Weights of a small GPT-style language model, trained from scratch on English Wikipedia.
Architecture: rotary positions, no biases in attention or MLP, attention and MLP in parallel.
Training: a variant of Adam for these matrices, 6861 steps.
Each number is 128 + 24 x the weight over its row's rms, rounded and kept within 0 to 255. Layers, rows and columns count from 0. Numbers have three digits each. The size before them is the row's rms in percent of the matrix's.

# up: layer 3 MLP up, 576x192, rms 0.0692, rows 376-407, columns 96-191
# down: layer 3 MLP down (transposed), 576x192, rms 0.0469, rows 376-407, columns 96-191
up376 101:141120098119156136095155111123134104109132183126124116145112129136079138046163095116123113152154109158124094123116168135113128109136125151158119146116059086152106113144137056118116107112114118156117121092127116115125172115124076165107144144133110100098119110155099151115118123104164121147
down376 093:139089110171183147138123170124162171138141184166112176158144141109142122114135135116126107121146109102129106140126124131091104126132132083146143123098108123109121131113125113142133126129117134154109099146150088128143093132132133104141102124162129124112106088082086071120136137124127137133
up377 096:157108123113145131129116128100125092127106114191150112126120126119119158113051077102157118153104159101130113086136112146145116124110106144134159086131152177096113163170118088140099135109142127115134149113074143133152163178134146152147145127103098105171146144165133141127135173125143116123
down377 098:131126151174152096098156154117143086125083094088130140115120112113142136116141199116124161142173136108096130136087150085116116145151122103135132086127143125139141162139075106155107112148143155111140144128131130129111125117124116163153127102171112102134148154121144151146173127119112130137
up378 096:126144099197132114126146059167137137135082148160098141131091071115146120151140129124145138102108088106109095164151119137179158120156189142125097093132099103127126117083148087073114101151106126158140105098123135093138147130147133126091166100128153109123132100159158147134131112132154140163
down378 095:133118144110151128118172131165145136106124118124126141159111161158140125137132100098118141088110087179140114151112102123149122121114093085156111156129075122117116131093117126173152145133134118163112128124087134096124146137112077158111127108106131114120102145119106123128148138152114157166
up379 099:102173114146150111099125100104143140138105142125108158087127139103131119139118143149131109133141113092141152072084132144107143148150130136159127124124121145102123117119182118140103128151103143149167146110110134106162090162115142138132179144108101138123114107162076137113111133127164143129
down379 103:082113126125078129170108137139187173116101090131097160159138135110144151133117126136103101081130108151106140101124154135113122132090115118151108160108150155145125093080138076156118138146090080110133117166106135179122122117150126122131121161111129127161130137117134090093087131113142148148
up380 091:136122132122128151071138129134147128097114079129147138124140092098135158092098146153145115128182118140110107177130128143123137170143083098140167146105126121132131113083100064169168107137127140140172113124119153086111121149119100126100150085125101146115141125077094163152104097140138133149
down380 084:138111110145150114127140093125158173119160131105147112118070134115091137174127165105100136148111126106131132155163108107118128113152122119115127148148140083133098164155105152102110139116112151169135141137161132121138131138120138121142102146140131128068112100132129116138138122138141147148
up381 098:119124072091089095085132163133120149136094162153159128140104103122095150143119112127177136132127125113112164097079139185114156134131164156133136094141071105132153096086130102165097117138115100114108138138137128152127157164104133152113158134129100145121103092117133160118147173109130158141
down381 084:124062083103130172086107122133153112140175128115133096153143139119170039118104123142139138115086115076155127184118148107132104131110122146105162133117151105129116149123132159128146139144124142151115146104197071155100086160133116169118156109136105138175132125080116127105123103154130153134
up382 088:100131116123117157121112165122115153109149085121094106137099146111151178102155130121116140147153119078108108109106145082147172104135103108138135152158183098102103148161175103116099130133083130111142145149130133082176117175112089119094135127120120160160119118106151109110133118126145130105
down382 091:133107135100122117080168122108144093170121126111189094119075129139076144140130130155187130133151143135133107136130129167172122130137116128110137138143099168134149173098105130151142114113167109170138111111121163148103157120166128127136131133156129124126099091105187167139118119141125119116
up383 088:166153118142146122119162083096090151156136155147144127171126138149121114118137150128126134120132087111145168128146117091101138133100099124141153124138141122171084107101155155145131121107133150120141157095101114183109089113133149078126112131111133138140138053157120139171148134142119087124
down383 085:150144134118157121130135161166162079131129123081079100099137139124136116117150146144140114148139130180125137147110089151113118109102121124133099106144115117135175155126121125090107135119137132170132097154112130148156156159105161149097092135121172118131167177109154152095080099121126127132
up384 089:157146138149147159138106119141148147136126140142116177126125136134109139103111114147155146128159098133093140157104163146102124149112154130134179153103112071140106175107118132190091111137105142114154079122094128121105112159105094113122122107152083153100116124114165109131131140123133089120
down384 085:180136095106106146110087157101121130157157124119131113135111106134138116125139141125114117136101113153161105104130167085169179156142152133097124115164131155100153071117120144111117153130103064132108127148155123137116122142100170136132153179076157112125133119114109128136112091193112156118
up385 101:149102103193152111117139118161116120142134125161169188136133135107099166103100097124134110123126197123165162147116150129091144086125129108089151149134126151148197133133088137104147118119122158085124162130104160140118093190142123098132160102119099112136130114115140175096123138130165138128
down385 110:132087125129153143210142085108111115123156092152090168152141132149142074093140115142111152092107091146162129122128155126098114138130104142089092154155142140157172135102142160128116120147131160122124085120127139164090101150169124090098107080144126124139146120157088159127144082110152113135
up386 101:139142125132123163106139082128091142114131165101157114165136115097100186137107149128111142128125122122149157121142129126179124134098118097142145117142150109161171132156172135130183128130143146117128140170162139137119110108117143083114134150160113082110103070083094179135165125127150138153
down386 107:145133142086153105118118111159083110135154140083108147087129142171086106119159130107122162118108121146172128137117119132142129147158130139152142135120130152093117083123192113150104117164158137098162146123136116149143141086118136070102114116148164154170137098123131148154112118137080105131
up387 116:145107096110091129131150111176132205088113109132162118111138144134115114108133133118116134152120145179159111124207145090141176132096118126149095154122087137124107131108162120131142105150127122161114094183143163126120148130159112146157144111175134151143114107112129133157137107131129096115
down387 108:128104132161148095150089150109127116148153112101090072170123092110112118150111122136085112139148149134110102146132109119142133155123091131174147129112148129084117132172141172122130127090123140157116149137134156142119076137151143186151155148140127146102135122094149125162094056126114137135
up388 109:140120128129130153141150102139141136148129124150132116107137079098177109147123141144090114164145147115130130107151095138138154104079102153123135140132123140120065102143107150139121126128148157108130160131131128123094098151124139143125146109178157108172118113092110126111137129141152145106
down388 119:118122100132140105121124107127175143123128124129185115129136119130171110144129148115076128180142108129116136117132098126122135123080147122121133108094146127144137118135126150077158118126131115122143140143128139104096091156117096083144137121140139112167114154095147121125119165109117120110
up389 099:146146130117095151145174124147065137143122143141108157138142136118131137139113117129159113119150130091117161131164128122108148115105121109084164125110094111149144103142119144080108117120118146140149054129137143088133117090165125121132111102164135112157156106135140091060122106135124128130
down389 086:145172144129113145116091113164140100170123117134073112136148127140107143125114138150103122116141099155176077110123085117140115090070111126138110114147132116115152169146165144140152147155122080156122107171150156137094092141098166087135116141075105099092118141131089089146116104137150138086
up390 104:136115088151100071135138104141152172129083147120116154118136127078155152133092114130126120093113125121128160102131167140100130169102133118091098100090128133171091137085145142110191123083166161158121170153144130154119148190125167146095127101135110160134069113142094138106108169104143158087
down390 111:113155123114155134119090196162160150108125089104147133133154134122106155122132139110138166148117103126115116126138101135141140120118117135153135102082113089120085182147160089121198111111141173152123126113136136123151127112146146121134097170096120166149136125113150127110129111110135089115
up391 092:149135142123133124133177110144130142086107127120164082109110109121109137128146179140132090140123178164101117131164133126119122125099127171078100165139081115077136110142105155122137095121114105123095142125144127134120116119086130108102103100121132119145123096143139159148113132153166150169
down391 087:145148144086098142095158131044124146131148113123159150120135109143130066144127098141129131116091119123082169145141118130129143084145132123131154105162136112177111094092110130130112138090129106137168159088140116117113132116148132155137098130095149133179156139129157107131146164121099156117
up392 105:122102156153135171130157134144105107118096176147155116180121158107104126134136087105101124103144148144114132104090139133099125139106140138129080194096105155142143168121136157145104089086084102106155111136151143102105133151118133138130091113119128105150122154156127128139156129126144129148
down392 112:129131111105160129090068129117091140127149092113140092151136133166072156106116115141102123141123149137117134128130114134164166138114135117113142148104149184103139113137150120139154164102116135130119121170150122112170158155121131121148161121096117127089138147165161143115131124083158119122
up393 132:124121140155119171125111118146124110117101143114120074148141111121106114143142121107132156135151110137106141121097126119147132136137105132128114170143128121130126075105137164062126075150117141129088145150115115105119115157169164148132161116139111092153120103148184131073136119131113094162
down393 145:128089137156104139095061121097158123132141121131130072111145098133129119107089140140148126130138162142142159123113146113132186162106126123119094166149158131101156105107161158126135147121101131135088149151114107141098114168124152130161129140095076117140132152119158128090113134121120101148
up394 098:151133093123113140080154129100100172118095135169108151124132124126183125139133143139176148118131116088119136156154128136137124154082109124113122115128125102121162114141138119144148142103103166114112140120173145141095158145096142113119151121122106099156150094166149111154144100149131140137
down394 098:104131135121125127112169109122156128151100110146153155152125153131130156133090069128148104150154129155156101137160151126090140117121159136156131123128158125120095135142152105105117138186123084147147124136126088091143118121160113106136111119138104092086098090059086105104163141105092113120
up395 088:157113140106155131133130175124101110110117154063071178149107132112113131140145142168134158166150055165120134127107123149102136123145138148155161152115154119142159163142096102134118125137100168140158101173073152124146132099153182128114145116150128151146140094145145131111153104167122115124
down395 088:106131105123108162121097128090102150181086120152130148110121141156129134121108120128179113122096167144128145110165151142098129126119189131142148146133111095115130127127111155177133119115140120139098170135125127134135131117163117119150110145070110165152130123094126089098121086081159128115
up396 105:165093111172131165108120141133116144141093163128150140129134139129101115119107117089139090136163140137128148131121096133163141139109101154105106097162131132108189110114117145104097128119101188135125098121162139124098073146096159143100149105111130079128142125092102156139162121115155118137
down396 115:093155136093131068064112082150125124127114136102113136133155113158129139164135156143108131148084122095113123143121163126133117123115127132096128165108111144069094130162124160129137131123121096119158154151084097126158140134089102138131092146101117163081108116099138139152099105116126106135
up397 097:135205111118144156101152154116117107148112123149129136118129143147105101188131149129124123116078101126126121097122102072114142125087114099156124112114136124173126132126139153129119150119120128151110108147159173128120118117124110143150131176152149149109128099108068129138148171108111124135
down397 088:094130126139127088144084147123137120135165127105133127071143101161118109150158131144144145148088143138124152122123130098099117155166160156137112148132152107152141123138112189129133125136110087158124113112131112125164132118145116149136086136126154124130121117152150098151100086161119101146
up398 090:105137112123120098121144114108158110130154128147118150132111119151157171136140175146171155114100157115071136110105148132127114127094127164119127162141119150099106166115122174117125097109101130108143149107108151103149147122136086091135103143125128157080128108089111142111160132135118096099
down398 086:093166169102155127123104158109132146173122129122058143106168088113110131125138136103092137133106141125106161106177121133104140160104125133113138146174109146161150130115118137114139147130084136135140109121135116092080130105097110184106130147196109124112132116138136117155151149161093144136
up399 092:117132118114122140129172203102134140181103120124094114148156121148055150098141162091196151151108123126130137106105120128111130143140112106147105112077131105127167133137163132156126144118078128125168083163136116119109147095101164117116127126136113161128123134155131159117117159104121092162
down399 080:111096139123173114114128102163131090128125126113120124115147117135134111078124117115152128075132117154098160132139126124158148145122173135138147112139106140134136135062127109123129119179135097136127122104132152116158115165160140124117118163093150139155127150156161166138124097131128088101
up400 091:131115140164151131145131119108141120113110146122111123094160119156105133117112170168100117124129126139163149116166148162100111130140141161175119145127079110098165120120136146132124137125143107102119114119108131128130156102128133141093144121207129189051127134125125124083148145140164102172
down400 089:119085129098138123114103142110122128098203088136132128115177155095163119132136106074099139112138129121146163141109130157077090153159116134141120094160113148092126113110129138092134138150122126112190125116153151114117146152117143114148110132157148106124157125151145104128126099187112143107
up401 098:161124137150116111108149119110088089113141076098139181155145127109118163131106119162173114128125101134128140144109128123120131122125147141142145114098089109095171150103110146166125139141132122103156093121174147073175146153107114167090142129153103180138152112126166156118088120112155133132
down401 094:147098124115108117110142113170112127122088130113126121094138124102083159128138145090091139152116138159146133121153131107104119099142132119156191107088092112142120141140140107173142141121115104128109157111132168165150137185101132130148135096141156135094136154144147192160104112118096132130
up402 095:126159121129118153095124106111088137152170161127179132133144155099105155087137141121162134129174143124143121116121166113123154156120144099128174166119097082083119121123127171091165116149138155077158101096139144154067101153090142099141113107114077137102131123127091138125139101125139152119
down402 106:098138106125157122141105130064192128108084133138132174098149110127111162115090110130120136110116112131117109097103156116081146154074128153124139135095128139141157156087102115125122148139132119117133121167096172136133167174125143155120154094130109164137144144115150122112124132143112073158
up403 105:149144097162083136118120120095127159145081112142131115139112139135101101121103078133125156146118109143131106104140143088130135123126114129152114124137111135128123101118155125160140140106128191105153142120120099122179125136152113128125111144123125154134097118095166124102125143087179130081
down403 101:128108135126151171160148135146143133122115109121130151133168150134136133153161086062131151107130184149167152154141160131103142146119084121138138159102108173121099149134107188098115155140115089110118151128119148108104165085137165131101145101093112111103109141129154118107141158134113144107
up404 106:144127107120161149145144192135119153129147143145154169106114119126102127111117129099125133102168162100099128083063137110133160138104154096125173123137156152109114144137143142113094160095076124130145101166090131147127101154143119143093180120106101112176130132088107150124132151121144112130
down404 106:131141088090122134117152123132068130156122115156121110133115127144121096087136097119119145111154167128129066113098144132127123114147101102136120127144142135105119118067118149108112173137074144096145152134127116129111158116132153150164153093163110099137110155144110121114103171154117147163
up405 099:127179140115128128104136133096155152115100133112139127123122137114094128145081124106129121135177162117101139116149144122162159131143121130144183119156142174079099114127133114136132131141107120153155182095111146131089148140123073136101143164129109115086159118123131101111159131150109122131
down405 101:139145123139160148101113125137103100145160127132109096133144140166108140138083140111120107122125131106136098161156103135125168148129111093150133179123111133138173132112119124146101152130106160129109115170112140098123149150119120090141120183107097116096144140152103128122182129104119149126
up406 078:073112113103140123134168108178123133155158123112121094113116166146099149128114152104129162089133126137112112119138200143175137127112131119100166119123166150094140117133127131086137139134183146113106134154162168105134089112168119080093150106152111099138101140095147127125073152103128123119
down406 086:097158113125108136144137120133076134136123167114115177110132117129116143136099140176141133095119122099105140127132146134095121112155120110114098109126146087203110108091124159148096137166105150112164099128113128092089157096179117158122157128165107128106119137142128156159137136152096134158
up407 097:121110092143147094116113151140138105113101131136100125140119152124073129138129114120161121073147075112112127079133174139122110164101100157118154111097130114130106100081146107103122141122095131129138106142113145135136102175125111121148112130152097098171135120102098158152118086104109135141
down407 109:139133111141149140131193127157132125119129104128142178120151121128162127126123131130109175157065102130144122111135119113103135097206112107127179160114122124163088149113127089175126085084127148168130102069116115140143158080140077132109096137079154116123161131125101129118115162146152132140